Weights of a small GPT-style language model, trained from scratch on English Wikipedia: rotary positions.
Each number is 500 + 40 x the weight over its row's rms, rounded and kept within 0 to 999. Layers, rows and columns count from 0. Numbers have three digits each. The size before them is the row's rms in percent of the matrix's.

# layer 5 MLP down (transposed), 6144x768, rms 0.0556, rows 3364-3380, columns 640-767
103:551533521483488497450461523487538495509483537470515504450475537462560513495560518429451498513473458522629460440548556484518472430454533500517400541459565514499506497386521578522467531522538515465521479506475528518564556496485466496464528542447411428459454467477457494500543523488599492575484458485482486533469463582500504551507489451477453514518518469460552565529461509487527501496512
103:567557428541500569549477507478537499473495478385490532467420484545448512553496468481478545495512463481392499533512453459485496501506500415421518503410490490541462541504426512492489511516502483506517534482492460491540470583585451483513539467461579542562461587462491509481468545447557546584563536503500587452457589488490567519467501471520556492450485504444513522507513466521546486548509
093:493458465540465549467511465516483495599437554476534508449573484527543519525494478461559467521486509532492487402550476558474616452501472515478517513537467458494434534497500482500498481478563530491488458521449478429495514512527455540545545508520445452503502508518463488465472465525481505487455550435452464465471488575623537443518499501538510482563519515442424543488478474523546470573422
100:495528509492468505522478480517516516508501552505539525535468496505558609477522554496458487513498533535470532490512481493541512554445501469490510514518437462568502445483487528531467495528502494408497471533501439561521477502457476491464464485491531495513524547538580513576510468508446544434589503506595425522552465474478494517516454559479481460535485465543516510494492530526498528437482
098:510447507408489503499504524461543574489422554440500455511543566502486441557497498481530516499443453529491510453489527488552512473488499517508548522573463554501519474546460520428449527469540529454491459473493480525462511474532466480500489518515451539534606493546533542488553506477495562450487527525606526447482498499570489414494482454430512508378505522542544547430474499463437441520518
100:550517485443469526540530470468483493472465476506472568471502440489507550479497526558431475505524457493553463504531445519511425502489422510500435508407541474537448482488458474525479554516471476389455455462459351519516491423464494483488495464480487536508500541533483522453466512528539487531587473521537490499491423510506545521482509533473574472504528502518479490464487439550493479475560
102:486466511479489486473499526448535485423533433485484518507460500481518470470527426551583502537483503487483496537485475464481526601506478466559511567555534508571484490501498475506529505482510484509549504523515502422452589498533480526484512491455506444464489475524458580494501482560455539441513472465460503535529527432390527514520539561505510566492461522538549452540484503479524556528479
100:510539486562504469511475549460518495487524519499575504514472479548521451521524437489432488537522471439492457426543466505545518546473480494475511440520495463477532447429484482518478532539436459504495524519510532563495526482529552514461485477578470569520511456554571459509534557597525444455510444491468565558518513509455499495563502532526553543461495506461438484458501501496521493415520
105:507488437567515539498505525534491450481538516540445515485470449455518560486542498500511506562566499520520556435500427544561501516507494547485485483507476513533537485502535523446461499488519570494591514531502495496441487443481437488534432501547463607506449390497445475400525534496524470471343418549412502438489467514500563495499509545503488477477505480427451490484443482502517457601466
106:586453441586468579490494469491450495560501502539511527516492398546431468475475498488558528496530519480512546543535481536569510501478500557475470484552474419459512411468472425500487481518459499451482426559483498540498499531534558507556498432502465481560544414456485509510467440567472521467545596440566500451450430491429439453565551472456509521547470471545490559557494497540487592461442
105:425453468471509525506475479517534435466510517554496560542595413523485498540528564515430479576501494562524470522480586436538549501521556462419492453560539514524493424529497471541528520522493475434486552492417478547480456520530506460506511501559492425591525496502563457538575518454521486548529525523473462383423471496463398479518568475435521444475498494466532500483480435497499450480558
107:519437495471540511486470564487515524495446530466497499452540503542524422486507568469492537519536520464494502437511506502524503551466498471546510511512483502531540492496550525508504481494479439502546471427526456486504485506435540491561506484451559528482452459505576453505543441591519526446476464521495450494485496496621457493486559438487579514550482404553515459519532454488535491487478
091:568551428561427496512465505497407477552520482564481400465519544512418500428498465478483551451453524428534529489474513433505542547457458526458502504462434480569454482480492557492484507480456540463527476468529460490512435529487548508544488494465467489573553492487419477586464512480498526470457459455472500455524594500386486469521501575557569473469429520551510522533495503504528526488544
123:504513523543536467458441499512516551538456512502458550451519510526511500556537520510556472593595476493487500491431483462449488470477520511507500477524526568496498570547543527511520482452471539508523430515488470478477530543565458581499558528472483425517514491517543470476492540551548513466465512531531538477519542509506560461580519528527463480555487528539425472475438464480413515456547
096:439497525524579503522474516445518413560563481533526504501539504496475479524496503512511535493521415534490471401531496554460429509472472588476491449522531502473436491552550540459523527556517445501437473456454492478557513494492512522555549510488478571513509534471438482505540459495485493453475539546490549455494422509528496440502465516453408540483476512437487574497448563561532531452475
100:433443545446480515446488534513518451580528545486460439521554532515471525450455507520465534467520505390446522502471473502488441561444513536469509491441502526454539493566459523580470448503432534533480483494476523481581401499494514518492441494419457434540539521538542556440468504549524460427540538517528449498493514502528510490475525513519497492449565496450445522517508524517571459529480
103:480508483487515450467480478535519483422525462480476527576443531499583470432459482538495471473516470567510540497500526501525473462523480493503462571479506486538524464442482459508460502510417497494439464459513575631414598535540506460487503506489500459519468467488501450449471492513534444476465560523457562473501498514410552561526480543513491600517479528533572501482523500498481525552405
# layer 5 MLP gate, 6144x768, rms 0.081, rows 3365-3381, columns 640-767
100:578463456415580403579460485530523532576513517513555531563503501504535508555486470511520535501542477462447504522563540514500494466546503576477493486520492419435473496494558478486559452545535506482509506540565550448527462477522452543550555562549533566439577571453538516494458477455417466547552529502529540564492463545497562451513492589498465467528457490486485467528497419514515481502495
100:491466529487475506510498490474494481446541438492514445514451492499533486452513482570521446549498500474425548511502509464466452570472482537496482560515531454556535514523472505550445396518548503520516520476489545490464485469475500511463499486484458483552543433544377529452489442572482493433475523482499495500444501529477561497468567502539495581462507500480447545548462517516483485468532
100:494450467436489499562527516497452515486502491543561536572456536520507549507521446521511466498547460536536500518439471503538504546542423555534473467554509481475478479459506461496513501463435502528473543516427424492535464474557504479391534519578485490491502486517487465514453552492528500546539413591627486515522450482543469480430458531503493479566446490542464439563489526480409512425497
105:489517495491496519488514439531466468535482553485511404526453491572545429475474546546502439432563448509444467512528501542530456552432463515564427531552524509474509495478413470496568414441464473525539545506489509429473516596510500521534481457450501456481467497511474451503478506495502455477554555403421495555547523516517584517508516525513463528527534501471439414535428560535584576514477
101:462457497486533520567439456513493524418508460460465486534497457526493472545427564496452569512503463437495474520512484564509525470523483483531455563486540483585520544486505455514563518520474555469502457500466498495515567509536472422513520492563550505553479452506517558460529586528541524477510470502508515490543531478493504529415481498524465522472521553491503416449520539454502572510494
103:490488544538501523585511488513496548533441570477468514461482424458534488482517510479446509522517516510538504477510405462475424490494463386463497501409535429520423472459512544535550508521571502545490485544452429521455523580490561449455475497481480547466476507543454494532493471516453471532520588521489476439522470496474524531536485502547489525499511542522484542441526509515514455507488
111:564507567528444491491482551604464422496557460520495538522516527436501504536495478576487433508513514556526522490435533483518497527534531482508489468433471504511554495506462488527463513495507477426472544532504492529459522685536473542535414505409500527404452502494527466505521541512494498489516488517438488519442563498437527458504435485436501502456516456507534570448486555550487503550440
098:493556512527482496538506538461503498445443509479535525586561507529541532457497505531466493479524576512471533495458562512542505531509516484494491524503496583506514570461544567434500473610434508428529428520473503508480494549559450467574493585499544457539424519511511496510477443432562522523457510473521524462588564522507493497445491514458470474446506487474451459512454499568501483475501
100:489455483482510471438481437468506581520477429440531505525469547419486476517528432549508436479514580442512501512527545542421422494437545437493438501487542540462516517523444479513559493423524538415500553448458502516516434543512501435466458471510505497485483486474543483541462486529464495497481481465523471550525516587539465474511539504459504455520447543539537503473496531441467508503545
102:511458507486502451471534485492413454544534555476474530529556465492477518469553530518529551477506555545540542459441435517505465554557552598491489450531478474445535504457515416529472488505539517541494558443422515497473502490487443533541511407511476518509501436442495479469436495482517511458452455529522502535405482539552502515425427505497568448508473581514554556508523481459536548552503
105:514451519486462456456515497515538503458472532445535506508535549457476499473499414535529511523519407513477452514508484450485461485519499501460482523461510533504502488505480462475464542459559529514414574530538548483435460521471511511473494478467519614536547527454556459476511520445577498523551508595492457495491526512493464564522504516488474475490535521396477531545531410496535494570468
086:474557485487518542501467456503451511535571524484465517501536475477569504453564555469576526504562510480510472448508416465510494486463496468508540511433420465536543473520471429453464466532530490416500503462482536477459547565471525536454496478499507457538474533562502480477425474490461569502509485627587452528512495537562538541467532448518501540512481513503542528491472487592432441499437
140:481480534478434552513508487512481472473499533514548498511482494426492476469434571477521518464408534483468555482512526564502494501473498535495513460483448508493513424489530452536444541486479456482525554548510495490496471455463544473431441488556521534448473497470422548448447516472461512525550551505430473527570469526528441520412482534477441489474462516535538550499510553528575495499440
098:480507492441502525478500482508530506509527425501546501435518428462556489553583484544512464511455491495537491503432547504493484391465501522540544464467535465495501461529503504484499481486415473522486441480501440547581518522554549524486500498508459522440446527462445433513512527526509471451578494451472446498436498447472467491574434604544561530458542513534476580439586496557559455551488
093:519500578521516405546544450574512532466566600496475465547476507547530438523489526515488473536553461514483393468507543459565480532405577520504487529455441515492610534471455468553497446470476551479434444431557555471490455588497478511505513498466452496552538482542478444495458439491490495517548557463535524447541561561450456489554483507514473487484475511481516485504506503537440539542468
103:546482457460469423508494534494424491486494528428478485474484513440478595466482516495506476584507523496492485464484520478428487464573486514473457513451489514488456548489509478500482492552562418387556459509449442504453469554519527497514490523552533450590488470446517532533491566429484437477520533454486458504566428401547588473469514491416472524513446503488518479575490479441493469602534
104:488402473631506529518570539478457562468495380458485479537500415521550515507606518460514522511474522508553504486506487515509518482517532454468514549508584544577626467535504443562550526495508507552534552462479469493510502506451523422514485499466550493442556474472525504402434439504502516461527522493582494523483464522472409494471466469511481476473524536547495545476521464522510509471470
# layer 5 MLP up, 6144x768, rms 0.0808, rows 3365-3381, columns 640-767
102:495475486544495489603503532461456472483537503478473515505476502553479467506466542498480523483499540452502530548517497461504470484505498474517514486456503525524483420443545510501468476457465431552505532494515495496542467514566436492536502533530497482472485524559496481511421452449502543497557543446487524507538497458523540417475560415589530544537529499475440503470469497490437497591521
097:538490566474494569498558550452535567512494434489447482513516465567442500493475505456537502512535520533535450458545489506536423507481475504490545509527494428421492545429537531514616467495417427480466412505577497479542520519482533476542457502622490487473497558515485506507494539498536557444484472533572527492564537511539421525484505508541529411518534453508533418445571497462497503587475
102:453557508527545530441565527525520492588531457527513498515473496464558521422479580488473554522534535508524425478551491421483485456471478438521450425430475564513486544494466512517528489536536438544533512566510494482576460592467537584552575521543522521510469536522513480532486505477488465518444495495515601508440545518501575487470463494550484513541451561524569573526464477463508569522402
103:433462499466509500446502508436520554506459465502533529526522534492495520547518590481516454578434564544492488487492567536514561478535551522449500594561512523511480578517460547453445516528473529498520487495443527502519560474562455474432460548502527518482513468473556531489572496492519485525473510553519506452509529494450510450458552434471499471443508559504508524591426522456445456500563
100:485526471434582552530537485510561468459611429471526532503517597458554522499529441563522602474458465460508457500506508567467561526537538387494361534447471453470511460545469482439509504495544549473515574508470539532438533460522513507426569460502526510501537537590588482505577561441517438437540449426391569502502467506456552463491409521502482526512469467475533500493477465468523455535467
101:519543529435461466459501516509534432437495490479516449490530426431525476532503510473623517525528513497625495491478536512500520560562536446519416402486555520504477511472591499491495497486403453541494529521519551457508525481427544501578486532529508423477483440477518525526460455529521513507480479436559516478575513475455474522437532466448520462516471510555481471494506529540519539447513
109:454445465421488515444545435466501522489542495467505515503502499575485550545468538466440486493450472405491433418474482547480500509437455610427480472556499523535526471499541504503503504514517567525481465500500388547516523427533534523531568537634498524570565510480509515477488574465510456515470480473493530496497507578563523539464509524509475500465489572460459420542574460440481491440512
101:548516558546461529525547549485482500524505471486454486462497498502535517544525557518465513567471528523475494481515472595478455481528500527503501422451513483517522537486599475465464466455448498468522476498542458549466433496516527469490489460574427571509481494460506478503501489513488506460417478452517448438502533495478532519483520518458546489421456459463479589504461412467553445459501
103:462518502426512546487433554392464512532553506485463597442507519530468473490572511492481487479437430522464481525530533463502512476480463489480439464544568491498463558529535545509522483511552480553540446519518435527531546482494440485556494391469489513484473572493511534489533550497554514518497468506455532549570481495464468488509452509462447509626471534438540561517531510533534499484513
101:430507453511556488479490514526578491517452467508470524437488528486485511449494541528493502515534537482482431518460507446551585529528515518452513586498478512527503450494514539467555542499526462436522519525533482583485457496442478498479518486458520397518531493552533496446540528447471502476520477447467487556504566447512493580458532584546555432490457573524490534545521474539533468388519
104:559488586518504513518442470536429487510484473535462558453515490527474406480428532516513579549488514550501540474505547539563524578489505459518606479475527562472531532497541433547513545483502467508577427526497559481527492463428507570524450540540513555577502504491472508505446442490517465474522448512451504484519519513500492518528496478507503473441553524519466481484500502541515562560437
085:376552502568561455539534541536537415461516549546411452534485496488470506505519434532463528474552506475534477457479453519551535544465499496531506579486481528542513435509455499497557494521466471512464506531523475531508472491526547548456497533471478480451464512517497467430484467495471517554440518452486409524424482491568476558491526590422535478533489514456493487495521542478521527463505
118:477501515494482534462512600472430443462590481468591467530383440467486495452468546520571500461444539458507469491488450580491476525511475491506491506496502498513576376524501455498462525562478509466465515502497527526504535526424551511458482476531575540498463474455477543531498470478477518497493442512419426560588529535478374525438428456494465457479448499492520539523567511478558537503461
094:421498552457537524496473517486445510549431551502454526568481405568508458493475501587521492378463472468507428528458487423519449442454478518498488477458495503494493520536527574455509476482467535516514469491524504488550499506527463473456475496533568536531493557558428478528502506442508517487515491516457443533576551456453486547497507483543528566467496558540430520501426483513480511480498
099:490572457458526524466548492619480495525514481516523467490505486493525516498485419480510573452526464593503456548490524538467472536450509578449463510443506438471490506410463433492499523511486511540488454399532463473526532542463474524515445532481531536554432507392468550557494504466529533515470455505447503535505498499475521441482498546511462438507484504523423527463467518582381586518527
099:514425507507552514476475554563497492427511536480518492536435497498508468535406466570478409500547495479448532497538483530543503468532545501561503501511537524525511469454534505484433484520563436464486474605537537528503589554534513519530539413472558547561444449465464600455501464504458496474523511530524481486527472448534507541469463470471430503520469464421501526509470492456498547572521
105:538383534481502497530441468486512486481480574485542404562506477444502464471506520479520512554490557466534468502516564489537482513548526551520429564539476494469544501470498469551586475493440527426533517437441493515558535505537496472547520519425559489476524536457509494454540548506548555491542431565440490585504597438423505508503487522451495434487527497508513464468473461479469507519502